From a checkpoint of a small transformer trained on Wikipedia: a variant of Muon for these matrices.
Each number is 50 + 10 x the weight over its row's rms, rounded and kept within 0 to 99. Layers, rows and columns count from 0. The size before them is the row's rms in percent of the matrix's.

# layer 4 attention value, 96x96, rms 0.289, rows 0-42, columns 0-31
098:51 46 55 48 53 57 49 41 46 49 37 59 27 77 44 64 40 61 66 49 42 40 51 50 59 42 54 44 63 61 56 52
096:50 54 45 48 55 59 55 64 61 53 46 59 48 57 40 46 34 55 47 55 30 32 54 27 50 63 35 69 45 56 42 67
083:48 28 60 58 73 58 65 54 42 44 49 49 44 48 34 40 68 40 55 47 60 61 28 58 42 46 53 43 56 53 46 50
113:45 58 31 37 34 32 43 42 61 53 39 25 51 43 52 68 42 59 29 55 55 50 64 50 45 51 61 42 54 68 47 54
097:50 31 33 54 50 29 32 65 56 50 31 49 45 56 48 33 47 31 52 64 55 63 65 48 64 56 65 60 53 51 53 59
105:64 57 41 48 50 41 42 54 36 48 57 43 44 41 58 42 56 51 32 43 57 50 72 51 52 40 43 35 49 47 45 38
097:43 53 47 39 47 45 53 22 61 34 55 58 64 50 60 50 59 38 60 49 50 51 58 53 50 64 62 67 50 68 62 47
102:54 50 40 43 51 49 54 56 65 43 50 58 54 54 56 52 40 54 33 42 56 57 29 50 47 42 53 61 67 62 39 63
104:50 51 42 40 55 33 57 27 50 41 49 43 58 47 52 61 53 42 46 34 47 56 63 71 80 40 55 63 58 54 44 64
100:58 52 75 52 49 41 44 58 46 59 54 62 35 46 46 46 49 36 53 46 46 36 61 60 34 44 29 51 54 55 48 44
099:42 34 56 49 43 44 54 52 40 49 49 53 64 58 53 57 47 54 77 49 60 42 51 51 51 50 56 40 45 58 32 51
085:48 49 56 55 60 55 41 32 76 71 42 77 39 40 45 42 46 45 46 54 62 41 43 61 33 49 45 49 49 63 46 43
093:50 34 42 49 49 49 54 37 49 70 36 55 53 53 63 49 65 54 57 48 55 45 56 48 50 55 54 66 48 47 59 40
090:48 63 57 49 37 37 59 52 55 50 37 48 49 58 52 66 62 42 38 59 50 43 53 44 50 47 50 40 39 49 81 39
098:55 47 53 45 44 42 33 44 59 36 57 46 62 49 63 56 54 44 60 56 44 43 65 43 48 58 52 60 58 43 58 47
091:51 40 51 58 63 50 58 52 40 45 50 68 60 63 57 34 54 46 75 35 39 39 46 45 61 31 49 62 47 27 48 52
094:64 47 44 43 56 45 60 49 51 41 49 43 52 44 50 59 43 50 49 57 53 41 61 56 59 27 56 44 44 75 32 44
093:58 41 59 44 37 43 44 61 43 58 32 49 50 66 42 24 75 35 50 46 62 54 48 47 40 44 49 41 79 55 47 61
099:43 25 57 56 56 55 36 41 43 54 63 50 64 38 31 45 61 37 40 46 37 42 31 48 61 52 60 63 49 39 51 51
102:52 64 44 52 29 44 36 35 60 47 59 37 66 35 43 50 42 52 49 34 45 48 53 45 66 49 56 63 58 49 53 56
106:37 29 45 41 41 55 45 53 52 29 76 42 59 56 56 46 50 51 47 65 57 56 54 46 51 61 53 44 54 43 41 49
103:41 53 66 52 57 59 53 37 45 51 42 55 52 69 35 39 48 36 43 59 38 39 55 51 48 53 41 37 59 53 50 49
093:57 47 53 46 51 63 58 61 39 66 33 66 31 61 34 41 48 63 47 48 34 46 35 42 50 58 43 37 56 33 41 41
094:29 45 51 45 61 50 46 53 46 60 55 45 43 46 47 32 48 51 21 60 53 34 57 45 34 49 37 42 53 61 55 49
090:55 41 54 54 64 35 53 51 42 57 50 54 52 35 70 40 44 65 63 69 51 37 70 52 48 54 63 35 41 35 51 56
098:63 70 49 37 46 28 57 33 58 54 56 55 54 63 56 37 39 42 58 33 51 69 45 61 65 33 64 51 50 42 52 32
103:45 31 53 50 52 56 43 50 50 50 36 56 46 44 48 44 39 30 64 39 35 35 49 55 62 51 52 62 56 55 42 59
095:33 40 59 64 38 63 38 56 31 44 58 54 58 46 35 50 58 64 42 37 53 55 47 62 71 42 54 38 58 53 51 42
091:60 40 49 48 50 47 51 43 42 60 48 43 34 49 45 55 28 61 49 67 53 66 42 53 40 30 35 60 59 30 52 42
096:46 43 57 57 62 58 56 43 47 58 35 60 55 57 57 43 38 35 43 46 41 64 64 66 33 55 44 62 39 51 55 36
105:53 50 60 55 56 24 63 60 47 48 55 54 46 39 37 54 58 37 67 69 44 52 59 68 56 62 49 64 40 56 73 37
080:44 56 54 61 50 54 37 48 42 50 47 66 61 49 65 55 46 50 44 30 50 56 56 50 42 60 55 38 50 47 47 39
110:54 55 44 69 44 48 48 50 59 50 44 45 30 58 31 46 48 59 42 64 63 53 64 42 47 53 48 42 40 46 51 46
113:46 45 50 78 60 62 39 54 38 47 63 51 63 62 31 66 63 40 60 44 52 52 61 49 65 52 86 59 49 43 49 51
122:36 35 45 54 48 40 49 47 48 39 68 62 47 63 57 51 60 71 44 48 44 54 46 29 56 45 58 31 51 43 62 51
106:36 41 50 37 33 44 44 59 52 54 56 61 59 67 54 49 25 48 52 53 49 48 59 47 66 54 33 68 36 54 26 44
117:53 52 61 46 44 52 56 39 70 50 49 35 56 44 47 50 44 43 52 49 47 46 58 55 59 69 50 72 52 59 61 33
116:46 45 55 48 59 49 30 50 59 61 47 52 44 41 54 45 59 73 49 52 33 56 48 51 73 52 52 41 63 54 54 57
104:47 62 75 51 50 35 38 53 45 52 49 44 53 67 66 42 66 71 59 38 61 48 49 48 35 37 48 52 60 50 56 55
107:46 47 55 48 50 56 55 40 60 34 62 38 45 39 54 55 39 63 35 59 68 63 39 52 47 50 54 43 33 61 37 51
114:50 49 46 54 32 45 44 54 46 43 42 48 48 60 60 54 60 48 37 60 88 48 56 42 79 50 69 66 57 53 42 37
111:41 36 63 49 68 55 66 47 60 31 48 65 27 44 42 49 50 52 65 47 49 54 44 57 55 60 37 46 59 53 46 60
097:41 54 54 47 65 78 49 52 57 60 46 42 38 61 54 56 40 45 61 54 49 38 42 46 40 50 41 66 48 59 45 49